{
  "num_hidden_layers": 13,
  "hidden_size": 192,
  "num_attention_heads": 6,
  "num_key_value_heads": 6,
  "head_dim": 32,
  "intermediate_size": 448,
  "vocab_size": 1906,
  "hidden_act": "geglu",
  "norm": "rmsnorm",
  "norm_place": "pre",
  "norm_eps": 1e-06,
  "positions": "rope",
  "rope_theta": 1020.0,
  "rope_fraction": 0.5,
  "qk_norm": true,
  "attn_scale": 0.319,
  "bias": "none",
  "tie_word_embeddings": false,
  "parallel_block": false,
  "extras": ["local attention windows", "shifted keys", "capped logits"],
  "init": "uniform",
  "init_std_qkv": 0.0385,
  "init_std_o": 0.00755,
  "init_std_up": 0.0385,
  "init_std_down": 0.00755,
  "optimizer": "muon",
  "learning_rate": 0.00561,
  "lr_mult_down": 3.0,
  "beta1": 0.95,
  "lr_head": 0.00465,
  "warmup_steps": 0,
  "schedule": "wsd",
  "decay_fraction": 0.832,
  "decay_shape": "sqrt",
  "final_lr_fraction": 0.1,
  "batch_tokens": [8192, 16384, 24576],
  "max_seq_len": 1024,
  "doc_mask": true,
  "train_tokens": 206400000,
  "max_steps": 13871,
  "dataset": "wikipedia_en"
}
Each number is 500 + 25 x the weight over the matrix's rms, rounded and kept within 0 to 999. Layers, rows and columns count from 0. Numbers have three digits each.

# layer 3 MLP up, 448x192, rms 0.0954, rows 353-377, columns 0-191
531486504470509513483507498490509508493456486554505479511444488492531468468492513508505499461485532518481494510523512477471541528468461481474459512499495505529516466516491486525483542519486518523465495506509546512515495447504540492512521472518464501492535530540512472524473470501515532501477549496501572504475472453485502525516468463516474454478500492509509484529498498500543497469549498543514501467497483488471464466543521497493485469501466503495483491510475484533481534493455479546498507468464494490520491538517531448471486438475538510536532507514503490504469469531531519504
461482519521509491469499460500496475485524524556456493489497458509495471482495533450531524477513490506468525553473495480502528492453456486495484514539550482480497485458520513478460486481471496523523504514520491493530474503487502503514502489513537490489499457500503502472529485515521474501487489499466484533498488501463478526481463491535482516487483491490535548522504480529462531468516420488521507500485533498528501488464496500483506522547481486480488512487467533488504516491510503503525540509497507478496503549471514497475502441515528459521454521520573484501513506488516484490
473529544505471462474496498501528516457489461498512490506453503527495502459500515499510518536502482513492497486527462504540513470523480544519491478500537553522531453511535472538507505518475515491494478526521503465547489449496498477454501503535489473444513508515510499530464459487527435510493480522501516508518524524487483510450500519498543471492482455513451480492510503517478532461509472520543469505520474489481500576486489519473547489523485505487464466438469532525501516452514494512530512486494531525480493467526483530518466468521474503486503526496506515472520476476456498525
455540506518484474498507542454486566515502477518532481485480517506445501477491521488493517464492473511478495488524469498516499484511553527508497504509525453466481503507489479462507471531482475532501460515514481487518515490512483493499511505530521502469486445477476537479495477523485509481523515500499533482519524511530502452513490495508474486515527517523451481532488490494532521511541515470501470463489488546478486516511536516510473521513516525517508514540501484509529542518529489470468471472515504559455515525529482500519526532569525506480538515504466496501485489511513531450
472504542518441529495508519483480502494449504506500469483465525442464472479489463510555495482489488533522494530473480537506494485495499509466512475500490484483521488491499507477450499514474462503498481506533473518460486456495521524476520526516529496493508489567477487530479495491495535504538526466519507483482506503488475471500496474501478539463529513567509528470490503496505501472537485458517501527488506514503504498520509517503536539461495495507476464496477504495468486508491492494513509489479524514479474512524492502496475470491482528469496519556480479541517530461506476487
526477482497491480503507505526449524492512479490468476518536512520522514463518500524484516518505475474493508535488537495485524476508537492466525542502501507495536477523470491475518502518487492500520513483505516528482518497490478505521493511487497474478497480506516507461510546487456534453470518492551516468499473486500425498465552485489511469488481545536498456514513503491487498468520522532484511498492548476499451528488514455480517489506514523535522551503462499528496481522500443553471543511525509469513534487509460509525501517530515460503572474513488546527507522442513471533
459519524488499507490479514476501507501514510521484502481484511524497505494489451504500514502489478488499496525483515496482490495526492499508504484470509518508523497500469525515559485488503498515480493607475511520480504531475508511517471471493509451484520441504557553502533498502515511498522509543516540462474544543500532481488509489493510524520537534519510517466529486540500501477524501492479533496507504542475506482484458544521470453517494499489502541526525474497475485506502476517481467456507468529497522505519510498482497508537504518520541493537462466465509531451487486516
529522504437499499506498537478491569480516535487508477503516456567495513524468530485501463503509504520516483498514514477478525510463467489479507495527544529526491528511464496490525469553490486483497552460501478476498504473506496421473519457512516518513532469493478496503514502453488498503513493485533469485475568485500513491516513513523542469453503524499521480515493506514475517516480474490514544509518541517517501544502496505512511525465498530484504499470458474519495521530439527475556492478491468541475539459495497518503531452540514569515496523508465537471462514473485525503
493529483473503509483529507518498493502499518520520497518485507524492496494550498524522506542446508543508510490492460490474523512503471480516474476459484504514483539475543504500461519467489509484508454472503487488514459493509516518510456508463538478503504507481487419474473498513491524522529524476500474489526506518459521494516492463473504478539526486530485510538484509493515505468497520472483486481500515480461496482445547494523532554502501467464446527451491496477519531506519482526506466502484528488479524493495472489481497489489509500447474502496465574509496514536505531486
449474443544506490496474526471533555535507527495492503547478512495512528512478511519531450468456517531535531521478525530494500554488508509492532503497500490502466496499517481488495498491549453516521498527481485491513538513472499562518465511527477457500501474471511516517517494516516493485550508482536499461501535511474483455483500532536470504506512495486467495509525472527486526528490477510498473491523514485508472505477505453516499519533490512483487567488509545490528476477500535482498460532523523525489502527517495495490488499501482490492489485479479462512466523547513536513
460515485474523505482469498481489498439444482486485485499492511500516497526465453497499484511515534507481512487480493516521518573511501478488520480457515542425533517514466526494548494528504556479555475520500489533491525503530550472476471515511540500482497521516483500480501516489507511511480485488522510518478522537483507488505499523452529496532507453480490506508524520487491496500497494548499491491521544520485505471509497511500493498544458541522508445548569524527469540510551495494532530496487478538522497484451507545442487503494509521491509493530482511483504482468488479498
521492444539458512485459480529495523486468517533524476465540514475493533523452467528512486469564523555514479507505544527492455512508525503483499496499521538489508443488512457468482482489455501494465488503489504526487516500497489544473493499471453493498545496485515492528525483516508512502451496513505442520529482490523490481510527496500522469485526484494488491526520517484495499511488463499483481550509496531474510490522480513529515481520520507509496516530556550520454508510485507512455486473510444520502490468480518449478484485514441512545551513463506525490536502544503503456
545506471479509539456479480485429505526490511489484493501478510483517563503535480491542538480462546530471516492480537513488500492457540538503513514493463508492529485553475469527456510500518520475475470510475503519467464568474516505479476498489499500512487473482514475458516512492507514481504469546525520528500533502525493511465539473491522468508495491516492486480534549545519486478559476497507483513468514530471457484490479540511493495521446524497496467496440525461484547496471443524505492492487470512498476486497524498475473511526519498521494502502530504548489493460548459464
502514520538445489488521515497491473509498523476515456483512503484507501541491508513492513495523524513495534452536467458535525476529511485505470475464512522528517487484499516478519507490489515483531499497475437501478519482484514485515528495474536474507494474474421501514479480520539538471450457452566492525459513509495499490551511489553521493476497514497493469501508469520519476475562508497507485474523447495506473471445555521489474485486520495488528513479490461489521489519488546475500474535469492551476514547518508542466531496552503488482501501507541513483529508514496530467
504542506514506524546483486492513451506495523474520450501491512554548459489471512562479505514487471449476522472452528465496530512503479472538500466475459491503505506533531509509501506481513517508519473494530492502501465512456463481486494492505527472497512480478519467467499489493531500501523440515476506501484463535511494500484458502509473524502454489494504483503529535487488483509495495490503520529525467514471541511484502518469506503482524529507490507522519476519509501528504506491513494500522564507514472547506476436470490528484488496439485510499503501458496509474523535466
548453517491525461538504448482537493490484504523479502478508482470531446483493535538466508516513443526537457509495495495491459511524512513471489525466492549496528527485505461556491463492509495525497496504478482526495489478500542443522518488546504474462470483472435481485526525511481497536485540516507535507477466485507503495495509502505481541496484518455540489507506570468523533581515499486516470519499465496503518464474490526558431490445515479454510517528527491514519459499481503458534512456507477487482474504489533481496447494537497482501468522461484526517521482472474473502
505505504508446481493485543543484502433491468497523499470489487531496514462517499461471490480505504538535495498528489488500518485453463539457502486501473514474515537487492475529525539513510502536487501512527529502481442494533512503497497499513519509503525506494506480460513538502499483483493511503494490493484517473475524483529481436507484527492522527518504476492524490497498478473450493489547520502529515505482501499459479514515555452479481496498495481468504500443519464516489481528503490500543473519495488483500489511506509510527530526493493469542485522516526484497480527486
508463486475512492448505539537522531518477520520474486495501527516502491512506453522471542460506476551504517543473511502479498494477511475492457479513512464497545489524485508523480505508504513481489440485455462486498499499461540511476533522534494510475488479494480473512547516466483508488501532489513540477539503534520492505502518501490532502479446482487513524477514462525513477514441490480497527478489556506530495477528523491485543485539510559551476493527515510525476496492474473526482480518466506499495497477484517483476502477490509487517530564505494482516481523517518504468
437535535529507510520491489499475503488505458511472465507487503484450477503469506483471477505502505525484471500541492397529512507477551476480528502506504471505528471514507486473488467520454483428541500505493517485501473516466558504478493486531494483509519505499477442472467491544511493534474534505501485452525534501494521466499539540482485529492505500522487463459469483518508529478483497480524538473544538525504491539498506519481554493521542533499537475515484501475491506497449480537508503504522507458502558504530524511478528457499504511485517497491475464489519514522551502495
546499561496506548484491517481531563470490495460481534502471522486480515471529531444498470523489549525504495486488499543498541501488493474486520478475456500496515469535498466510537518473492493513506512466482527488555525545486495515515521510485508514496530483526512519522524491427504493429544504527493500445473418510442528469474479466518480520506482535491509499492498508512489468493463486516519484481506477497495450531552493524502571487478485534490446534497479492530489498503520512486525527510519519503519456492512444470497541503495481467471498528552499542468534503507508497514
471493535463559471523499497486505513471460473486450516495498504499527506513513481537498465531524516475542565505473499526513497508483498514487485463480501532503463496483464510482522504501509459481489495487515490512508454516479446503490497540508480488509548466491481485493492496494505539499531463475473529486504491503476526507503453480482493491483509482513520510517488517481471520502470528508463540568487523513478534554480461470462452479516462525486504523505491481503505496477455526560486537476495538515539534506482493472505470527504475548535520474480484450458516505506520481482
471508524493532492539457509482502497514481502445444526491521544491484501487484495459494459494478491475530499484501476457501526520499492482536486553493465424486461540515468530485505480554505554507454496529523487481526515459527506428483487517535490480494500509503476533450450483541487503523471491522432520466486499510538517493487493450441546547444512499478483524507496508512516468532496493461470543498472469504489490531497509474531460483582526513491437497540480460492511552448537504491495529482535495488491471496484524495456513508502534465467470484535478518502530476508507505509
486460484509510516531519489499491492501449541486501481491440522509515483501521542503487486469509501505550531428522480483553492498489456487486475472438534491485463521461527505467494454530489508466479489529501516507529510467485505465478496512497461516516467513513522491441509525496483464478478486506533445477517513500510508451469472510482509514523525463504465532530465475480454499514470490496540509491486487490492504494483494492469546509540515518468532512477520534518494476533542498509452449511513483488479519509504544545510463507537486499495505536528500494489524545482476493466
490468499484495467529508511496493513516515507541510538465510483449502508526495486483480535504489524457506509477493503521497535524489528488477487496450504508486509459538501447506491522485439509479506478534506465517521500449531496513523535562498500528516472509527530512506510508514522465477465446478525493517463492491465494493470505495514505466498483537487478501411509511489460512532525534499487532520516525490508488471432516504522465493492481489484516519511566505495482455464508521490460534541482498468500515517513508561506480507497529525545492491475522485486512477523500496474
502442467516514540533496531476474514548479497485549491506468512482515512538475503485467498451494534502501497513498503505513489471492508505497503524471526529465508486493525503555492505530519507500475513481486487469483440482512504475483530482510485484497523473475478504507507518484496518543498508523533515489499509496504542528479518543462453509522479540496435499502536486481503486452516484516481474512514525543503474502500481486474489494482495511485458500485496513543478501499500507495521521504473487511455486486512485543485506495518471553482480463486460535468519543490515524518
# layer 3 MLP down (transposed), 448x192, rms 0.175, rows 353-376, columns 0-191
494555488505474482499518447523477493514469495539520521494510457484496507501524490474562507494490492451521506480457536504473498454492465528531506490491514510522489452501507480500483501509494496532491519498477490516466536484454554450500509542478485437488487437482511494499442460519502501462482530531507507544466491496502502482538482483516521533496559576550475511504528442531477458509523472485505481454481499463520481519437471509456505493480541495549445510505520477517518499496508510485484504485471539443519468498504489457483539474502511530486486479574512505485475536462549537514
503471544519565482488522509468509482517501475496505530501512516466486495447530485466485470489489511482488498456465515518511532482452498474524448551468451502479491476471491489483513512464470506515496526511445503519517501486515474504496507526469472517481507479467515478509518475495504514511456494437455536527506498494460505493459500481483506538500491546508498482513497533482528477499509520525487507483479516536514530555546490454509510514485463502497517505482480496470498488468529487505518506547512472504462497506470499497482492534482506465486552495503500512496478513497477501511
486492488485570492506500490526506503506510472477502498497544525488481476509471526504514492506513518506473502527478482510481497486494517490514479461445499486475454526520451514439497497520502495467541523507478459532505484476500502488508547505477470500539470509486509488480536509506511487489522473492500524517524495469466484501492490486480501521462469526532480468523524531476542471519534522473496492523503525493482505478514551498511530495503518472468518507521502513501484486515527499478510472532495524462505483472515513450463518488515505447548487495477517555484518479516519525489
493515502502518488504510462518523517511486498568516519499494536509509528480475501504522518518478520474518524487520464517484511487475535501493485464482499560508458488530511494511513501492472475468507487525493459484437502535497515450506507492497519494501520493526498510508474516514510475474520501489486484531551526458511505525506462488555515491517483464465506556527484514540509484502462510496453502499512486518490481523537473500517504502516540550529517539488441476556484492504476545471479487491480474556499548470526535521501505460513481509537510455479529464525491497480507509530
436485486486512511558532515488572491519502501475487481499455480493500428492513497476535492473508537540472558517516513501524469476514490484481467535452478465510548487555459472487510471555511462487490523531495519467514496447533521451485491502475462476484499507519460515488465528510511475468530490504479472453461526493484501565536549462531509488543493512505514510503480452477492500511478510503505492510475517517516520502517509531487542483476478499474497527488477509507480455496497518493463479481542488447458527488551497562466503502495524518535500550541520522529471514531496498498
514528474557475506518506493489500493483515482572515480527488571500504533477485524544513495541484532508493535517540479513506508507485512482489496507552512510483512546489487491467488492482485529438522489538523518525521403500479491518504507506533511489506545511487458494506542481502464530499500499520493533473499488460445538449496453527481523525545470543473497478459471458494492474493486490474476508515472530513517513552496478527478465502510501512490503474499466501507488463519546538491501489474526522529526509483531501458514531516462534472530469488539488536453512507463491490497
466492452521509533515512479533473485510505500489516511500518500520507493508496482512496478494477439496503510517458496511507478505516532494523493533509525460526481451519502484533451499513546515492520450469481513485470478530474516536534450475512481489483510526543543596534467491508472500491490447516470503470513484520540514487468480499542559496502545529505521456497507480527528519514511512470525502508466503495452485509496484476505501505487500530501556488572509441516459470490500490507518495477488495516529495495502443507463468520469546514556509460521503491502491459459555520509
531494541475487500518461483518520504553535500535533498528498514526507483552451504507505528490485533563527499494525480503499508503505496468537527544453488540510471486501534519502476504523556467501480522523528500464541523516546495482529517458536475493499495482493480499522480461475478452482486519519514500490475487466506486470462488503519484512493484516515498497511490518483443497466505444483538499564492523532517532548515478526539512535459502550523523510482530556473514502526461520494493511450457476513535515515495469481507490496483552520430503519479486521530489507477445506509
494479498495527498516487479461516494481508502512498498458501498499491504513522493477491523461556513525507490521479508524535495512511510519455533511519532486530528459519505494528493527479560508499471500509504474513477522489488511500474550518533497524472489514506556521478488500508522472459473523533517520499504483479530513508486513531522516482455519504509520449479497466522491511519538477505476518512520510511502489476517454501476510504506523520497529537482508527518517512508471474461481519482549466511490534521515501496480497444560475495514521516487505473506507503485491502504
508467558495516460496490530475503515460472498487490500501517477487496509528509544539472499505535473472477506492482512456479516530537506513519430474507457506476498494463544488490513526501474528505463563490504520524494536546496504470518528514512510502508482516522461485544494511462542466469485463511469516506448429500527519472467525472458486459488502451469512483481493471538497446533528503523504501476544536473487539493487481514484477507496540484516530448490480466472530539509489496489483513503440507478537500499518502499519508485517493490493521512464475515457500545534488509478
552558474489481490484472478501491518549501497508509508515468466502502511531505500529514531531492515524522498517497460498493492495520510487486517477501453514499553446487488498547503513491505482470534510535473477487507518463512453552508499513499466471506496473454552515524477515482511475508512500478553480513447530514483502482470503507477493460526454480453498548529506503490511521527546439515507509514506501507495501514470478522509478441495522490486447487515454493504509545508524486556476513461507483479484511462475484505439498503506490496506514514529535518485512468505553488446
495488519444506480493539493512546498515524514453479486555462510523484466455505488506490482516483483543459508466474498475477517517537504501475526510508530478490518579479507498490526447486519502505473490475518554452518508539517492478523480441519517465487471508524528518468473486542471496481526485514510504516523471492496493523514467511489502495535519537509477506491518486524504493502506506504495488488492484484498513517483494486510487523464489517522504533473460477463523494505478519489522483514517505501491498518506482457526470494468500502505420530506515477478472530513477472488
505450495502511492487528540486459463551484497488487497490483505500539481499488505503466505443465536473535541511470504529517462504501524469494537517481523515464492540509462491457490465490461523500496479472505460488472451491501467470447467474484535478524486497480490516495493521505469534478542471475505464505518476472496478539520511529520517451493466463510468498481475500463476513495524446491455549495471529495465499517465487508467480531488495496472517478512501507486525480496430493480495466532521461490476544473520502493522486498459516481483502497497497504441487471479472478552
498501524487542500490520509495528567437475483519507535507527493476532500530474506524496495506525519475508517462552549508474540470478485490519467487472527486483485528526522464481506508498511510566474473484558496487512477482486459473453436565506486494475524555538486526480502527459495537523552521531515564489488510479486474501498444487518463503505501530497475506529501524464508503514489553541525497536533508450493499518532510525515525507481533478520524521497463480524512504473520496496516519496541455518526525520477517521509518497483485491498463521475519513507511487525495486503
534511492508545490542544484478531497514484485501523499465519496510501470502521482520507519501503477497459511465514509494461474481497515524489505520510491469518465452549506532528546464528480497512526477492552496500478511449529521501468578526487481443495515499500513516504540462521496478503506506478540484528498489481484472509469501525514525498490503526471522470524481504498535515484515534484500508523505500487522518491551464477475482501410494498503496473470519517515481497533513580506570525503499504484529467487464473509480484498494510505496513523503446521489499528519490462475
493508496523488558563476533526496523523486466520554547499505476526433523515496497511520485493484477487519524527464524507516459521492452520510510513520498501471470514528444489436458505484544462482491508486493491492483502477517534507480549495491518508453530460506465464535512529477517454497490545516547472521512527493540488525482505508462486463486491484543514546463477552519455565424508510500562490533466484514503524505459528499501518460484540501530498501479510536496490555472478545503432522501495493476507497535532508510514485568537508497475481466487518492490512508497471510536
527511509510492497505529520545453493474502467513491489542465456485547486486504473510495509491505505549485512489542513498495536506484496508522490520510528494515552449487488524473539502511460492488492511505495502514478498520517506514506538525473526487492523484520532494454538523496484493536515515553492479485472488454531504468464471517521485477482486490478501515514502545488507472473482462486496511515495504526508452465480490518442564511481463525495534537470495519437452471508522521498497536507539441466470516486520522520511471516509493512539491471533476498488494479495503503499
526510507493507506535473524519490512459467517530501530480505499503480494538511532535521500539510512508535507524492526503488516472494444520495514511523458517475469526513506523490513491471483520499527488469492483525510532478518485493467487505524463551491470468515479493489527476460518513514475530473499534514509499505503497534477481526478485533495479461486499521475478470531460493481470505467513521503556476507485532467517525487541462476493518535498514462529504518504515525527500475513473452520457494520478559500516513469500487536513535476488552499496498555505497493463522468508
490464486471494475490477500519503468518473532470474548482522496498517469489531514496559479507486522505488565518494475542469499531552506499521467491514514527500484494483455490490499504506467530540475496500525501492469491475520475510478542530488486494531502472503530548479511516489495488505502486513484488491469493505470500522522519528522508534566473483518509503562513487526516486508488468483467476486484527516491525473498479514493467492522527486491498531550477518468463493514550460492505518512484526532455487510449497497512504471485508501514490506535464530522478490490517500493
515484526509545487440478535497472507507472478488477508499503468486508532488457489485529504477480461502513528490513490500470527496484495530514411467511524490548530458524496468542549455480501527557511485507498524469466497472502494444510448534476479496538580534490446480454500498550501491519475476474451510500489505539463448477494506502532472486485480506455474484509495499526490482507531509483503534541504521487438520493524508496526505538523523525480487516485453494532477488497560497503472473530516550516482500465543570534511507471494540506488524508519508503493516454526450512511
544543492494504507501489518540486524552508497491485502499514502511497506480540473559525500486463528527516504504526492507509436510467498512517459531516456532533449452487562466501528542488508533468485531468492500439477535512482482519471517545459502500481478492495510518467522545477536487478510490524482482496462446497443500492505530539476470527494465475512446510490496509535478458537530478500452477480563448469481492483462476545500498492462503539468505463495499510462510497481534507481512516503482509553433509489543480528537500487475514472554475470466484431446496467504484465499
510520511433495522506438537538520510509469515499481561461531469509552508516561481469476464504499497494539524495503479528478490484526498496515488496505514521444475452474567466488532508539515441542520491503461502530512539538566506505484522462495482529491490487477514559529512463494529448522507534509522506493496493462511468474484500458483465537483481422521511517544491504526548540518489551490539479511508507467488505516509542510517534488529491493539466469539559456511539507523460482495510442512489458518402443466456556509541499468522482487454492492516522495507476514471486513429
548497468499499484504453479459473507547514450501519502476487497495513487550506516494528484461475492480523497466502527501513521494473521458487488481466470533501497496525528449494527515500502444495528498510523479528501499532533483491499496517463502486516486476501443515519499542455514512506465562476514512476486490515514473483471482460479456502516515472518510487495536509494505496489532470491529478537516494520519502490515557521527496498519524476518454529521485487510513502505476498504475506492449528515519482519501513455536477511497478503462483473505506534533491476480533478519
524527499535475480498492521501466494504501483480494469516485492518498477471530499494518488527487483516491519479464501521530511487507491493543501505467509510528534531463511521500512526498550486513500498501515511494512480503479451500480449497528501517474441501525493456499529491506521501566469500542471532489522513530470476448508492483542493551459516484539549527531498539487524486509505484515478505506500478446538509534468516488545538506524503502490509528464491573473508523519487480454516487471556485498532511506524474479510512467465517475512489493520493495508443498487510483499
# layer 3 MLP gate, 448x192, rms 0.0948, rows 354-377, columns 0-191
441511497543531523482546516484529497466496459520511504470520458450535480482461459516484472577483498489465494517559477524513493522511536494517505442504479503479494477511517465517478489500508489536527513483473526484515498482487469493489498503476506495434517483514477498496480516489470470484484536527527504532458485530485513456533512517506514468500541513537466513498523465467488536509490481485514468474515518510529473491487511519504490521513468506508483553509554466524501472476435531534543458528532499492551505526522537488488497557507503524460484538485496527487531488481479469489
480495525501538536542518481508483452496468484485506508493472503451478503516515478514503496521483492510533488493512506502482508538480499484521471519521531512452511465481474553524510499525444497429469470542512480523475511504491539501497495479503470525477484469486544500511469490522499485483462522479500471503446495491534460515502477557524493526486499501536541497507521487530528501504479499487531461499498511468516476462496469536433507486500514470475525489535472510526481474524493486495475456536506510511455517503489472487501474448455517494486519481496442525531536475552457518516
497534492488501521552500504507485514501474486507483536490514521497546488535505478495489479530485502454509506476533498502480485528499532513531500441439513474515485510511505518528510485511516522524496462541506469476526452535486494419490527525526544482476476461491482514498516495548516473471502461487464489505499471493540511482507480500533523493477527527485541485491449493501502513518519517488516518453493425521492546485478536509510491480572519521503570476507470516528482506474458518450487493474489505522488512505511468515498443492490518511491484492446541496536525508515480484502
522507531501496466456454472465485541463488483505524464501516499510479557507522472444501498470520525500556490493528493514494541536492520520506523496504477469467486502523480528514516459520508538501532483498515516530509515491481507511524481482520522517481499534535534490498483471504508524500472487554468502550519484488518493465528492484488478494508510503464521473529491498480506484518479485523475534523490495510529507464555485486480487484500541516482492516455489472494494542518493530502499517505523499557529522509449496480481483518489458513514496486499477502562514508475487541515
471517503487470477514501496537495508481454527494446512534496454478492486483531504462497476504506470507500472457506503456495472492517537531523488468442507470523459477513494514517505490504516488539443507504493478454501543486480522511506471509519482500463469470500498519448488485538514503467473503515504508495505526501534511488512510531517485499464504462501493546500544502488496535507480543466514512498470490481461489468488495485491501532453507446490484503469515484524548519497457544441548510501520454506514496475465525484481484523475508516512515494479472535498500478488463486491
507503541461514499499480478484492504492451485494511507540455515539495498535509453467543485525532519493514524493553497508517501456504518472502491536508527500495455498464498462501472532505503525488446531502497546487493494472463475524509549491507516491575493533493462468473529502490498517509489497472504496525538507451497482502535497521555482494503530490496503460530525497479515491473501440534472460462484554456534487505499519463447525446505545471512458490500458532484549504525487541476551505525515492472506499483484503488532520532501482481523501546479512500490504490557492484457
513463505497493479525510527515514497493520495554484483496525519496508507527473546503484469461533496510502522478523494489495489486483504508535484551467528502526503537479445505537514473495462484533473554452494471444501515508514457508475471455564481483495537520531483512531493470506472494470508502512504483512493509515507504498463456474514533469460473551527513497526529451522469500493445463513496490480505475551523529509505515531478530489466536494507563480477497510457475482492470473490497528474522512525502519498518494495475500446445462529518479514496474541528476498515488522487
519519498511452542532524496491484514484476469481510514510509526482513528526492479472517495511492507482500548469511487518542463455540527520496529533493502471466454465506466478493497509469490505478475503516526490475477503508517501503495514469516450513485489515490511500463518538534507498476508474484512494476513480483480464479487494499531541532517521515515516503498526508472491459490492507486536494518494549492459504497513519480490459503513476478526505504520507469497512459455482498504541494510519485486514486458533539494537515516482486490538512505518515520489444487507487504498
487502548536475513504492505500519500486499499492476514530522486468474535500498479530517486489523495524537497497459514501444490514528504476488489494441510465505513508489498501504481528514522560526461500479481503527538523539463507507475501537512512464519485466475469499499474452507480497506483479458517504482509466488485482446508537507466457514497485481526469447486514487523501513527520518529503466483539523515498479489479483506474461518510538478499477531495530501517520502527477507499493464508516469492505485499522463471506522513451472510522477491492507465461539531526511511453
512519494559510474435479505495494463551531470476483480496480452523534453477501481501484476524556458475499491480543509512541530510507514488507533444485497519459539478499494515462498513482509523529521471526463479513512504467486505519509454489523469503491483514535484492513469501477532476509508498511519475508519503506553470448493484515447516469567541491457475472518463466488513545527515498477507495491521546475502497504499482535517491545520448455467478486495501535484519518490498504489473514509467493499507468490471483488485499522484572466468493531508467524497514499487504511422
513509468538522490475518477480506481513528500497482508491518492503507490493511519499497503477529510449504504522504529506517511492546524484482519502476516476480512495540493529495492497495527471503507503522474499530494465461443419525497515524505468494490505461491521558528513520494515521479475521491484500491490493518494507506479539517548515461473483517500487487498488515477503479474485511472489518523514494464505490523458495518497519477500532501493478462479496487488513465509500495483493492542518499506499476517529510519506495478509493514514483469508480502521549479461495482521
527431473508452516537501510518519524507479510489492459499538477516506531482530513527498568522468500495498488505565495541523491511553467519479489491500466462469549526499499485462513520512509494501544495520490447485515554525469497520489527523486496500502485494482523498469448492493490538508496486496469431474515461494476455485489531530525459577484464509502482484528516498534546474471484568549510502467486519532498535521483533504521466488480487502468532485502530460496544451499459532489543509520542527526527524523492507514493494489484454518495520512486517481523481514507523505491
523485474527474481491507485523526465495482482501455503439491490502520537489424522527477508504492526571526515492507516513467521480501478489475528529441517507512491527465525504483499483500517492493485527531480488491476532526505517513497526491466540487513513487490483527491505512514527514537502524497453523527528560499498502548483461450492514547504498498517514501494490447476508455518527522444475538479466502499518564530495506511490453512491500506478529475515511515528487509479515497499528503499507496513523496518528510520521486498508503479514468504479517523556564471500527509475
487504532494489507478493440484502502474470473530458494510503513472492488506526480502531470489490514539505494497512531529518551520478500463497495508510541493539509498477491527452484490487503500503499484496504481518513489480560522506500499470513495524467504538457473512503482519471505510501511542491477496510503533456488524490579519467483495461464541502551534490483570504499488495482504457538505490484472511500492471509487516538522531456521522507516519516533452535505520440475512472526469499508481487531479503483540505517471536491509524507499463510493520526518510520514512535522
525503482481475523526528475479517481503496487523523483519469534509504494517498492499478473508506471541556539506474551531537508488532474508493483486473523515499504520478487510507519443508500448501496548493486537534519476471503511470491547482515482468456507492502499458490525501533483522556465525516504492526472512531524466477500477504521513483489501477474537516480490527534482535536489507520505492540476466498493497463496496524497489534490514462453500515495535555504463494502517496464527508518514493469500438478520501486510450511499533504467472473502498498482513508465527477489
440524463495466531526473494456521471544493528505516506514502531512455483515490491509520495527474510431511538506475494503507497496523513511523510505496477487486507453505469498474445487505511530485519513500464498471523533477466472514471446500487500509481490481523486531535469461498493535491511504479500502508456513526455486516539522529515531473526529514506472503512477472458488520504500517505506473499463507478504536481493473482512473520484522509497492481507501511516542498456485529498496458514480554554473518538499504459488534492475483517532491525425526487498476522475458487471
505491537503475464485512518495448487547480516497507507501475500520525475521504459513502527518502517523527501473523474498479511501473497518489485467487482469527496490506497505504486482449555479503487505492484519483506496462490498545491485529504459516477509476535463523485565495482477503527520503495533517503504483504514503501472488517530520515512501463479511498469488486510486504473496496532479485457486547535498490470492479467494534492505523517506537510505513506537503466495496499524538463472493512483535514501513488467500521488506487510533473455467487566521516480501475490485
511515515481516489528509529519532489509456483458539501488523490488530513487471483473465506507522469530525461488485523489506564519480502499498508522536469531478506505495524507495489482526542481480511494440467488548490466498471476530551499486510508496493484498489470481515511494532493511481471512496477523530501527499525491482479483440485514394483491473453492498518559498464479485481566512492509498510518486479505512462487528532497489512479485517522541524485497508538513510507471492513533475506512488513521485496486469479498480539489494485500461493510528485479514537531487503501
472479448500501500463478521498507506462503473486471490477521511517533489517493479536478511463477480530523486518543497454477547501500452446481498541498538471504537464535479523455491459472507515472512435540488488499490477513516497497491539502477529469522486507437538487522515581533476515521493482475479484501474509517499512472525462481508526495514549458524517535495492488547499552518476490486498483520506502522463518498536465498470508509493498506493516536502451489481529546497459503511478508518466533535456502547504526517507431519514517519492477524493480478522516431506497510499
535494499486501490517503526532483507518486532500457484509505505517524534509512488516513492491474532513529495513507517524535470524519527480528479502487499528501465497501529498458522525544510519482503482492500479474486486545454471509510476531493474464502497475497490472485498494491534529496522463522489511536520440509510527506511519472480511496482493492515497494500521497480495498532512517530478480496510523497478469510504472531442487513506453513500538481495467527519524523497478506498527519465506523528500479476493497507499470495513502529545501489468503450483508483500514467452
486540539495467503510470532483502539448438523489502532482525479471507486524492491460493480524520506536502513452519462519495516515474461483559499512434508471486503475516556493480539483545511538510471484485489487483514518492564533441477498487507504502552527502515521517502488437535530480484511474559476491488504490426496524505484500464467509545457529472539520504497479496510537443510504504504476481474508488499508474512544491475505530506560504511516481487560552481536519513481542456500537464514484491486493463517456545525469492482464515503545512522496470510446522499476531510484
476516514457586491536522493504475520480497466505475507499541515496511499505568457506470474537540491528507505483495521528526453530536484511490475506420509494508481466527460471523540476537464511431512514534520501522487493440489496503460454512501490485476496484488503488495508529528516503488445483510546432463447507460487488481481455471511554519496502522512509482481498500507488465523495505536460483489479520560505504483463473486480492490500489500535505521421547527535531470446498537540465505524506563549488486537497512469484497491480513509528509475521498509501487503505487442477
461487487511494517518493461483503527494474484513549498462518497497511497487512468510500511522525494503516532507495476445504493497484499478555506499527480505515509489519530528463495521487462501503501496459512481533487492529489534493488532485478529472477542493486543505473506485497460545533503522493470472454487520509509513555478500530511507529456545548521518473474478484528534490521509497478563507507470502522481471506551540519471509490496541507485427444505499480524510489542509542542470498516515535517496500508473478499467481477491475533496521500486496491514544541464471517512
493503494505469492477499490502502500555481509527519508489508493504464498508511508491500499463465475462459523508493502475483486528520508537521465521512523466514528532525518561497505511472484546495502473486526508507498484510516498509453477465456498513441516500496486556515521501513509510492508454489454495508475518494523474455548483490550495467534508490494510529504510514447470523505454525497469541482495492516461471499488519500497504512451539495514498505527490498483502543496490478457492492473452484490498502485545463483471518453524485523524503577503502510572493504516529552474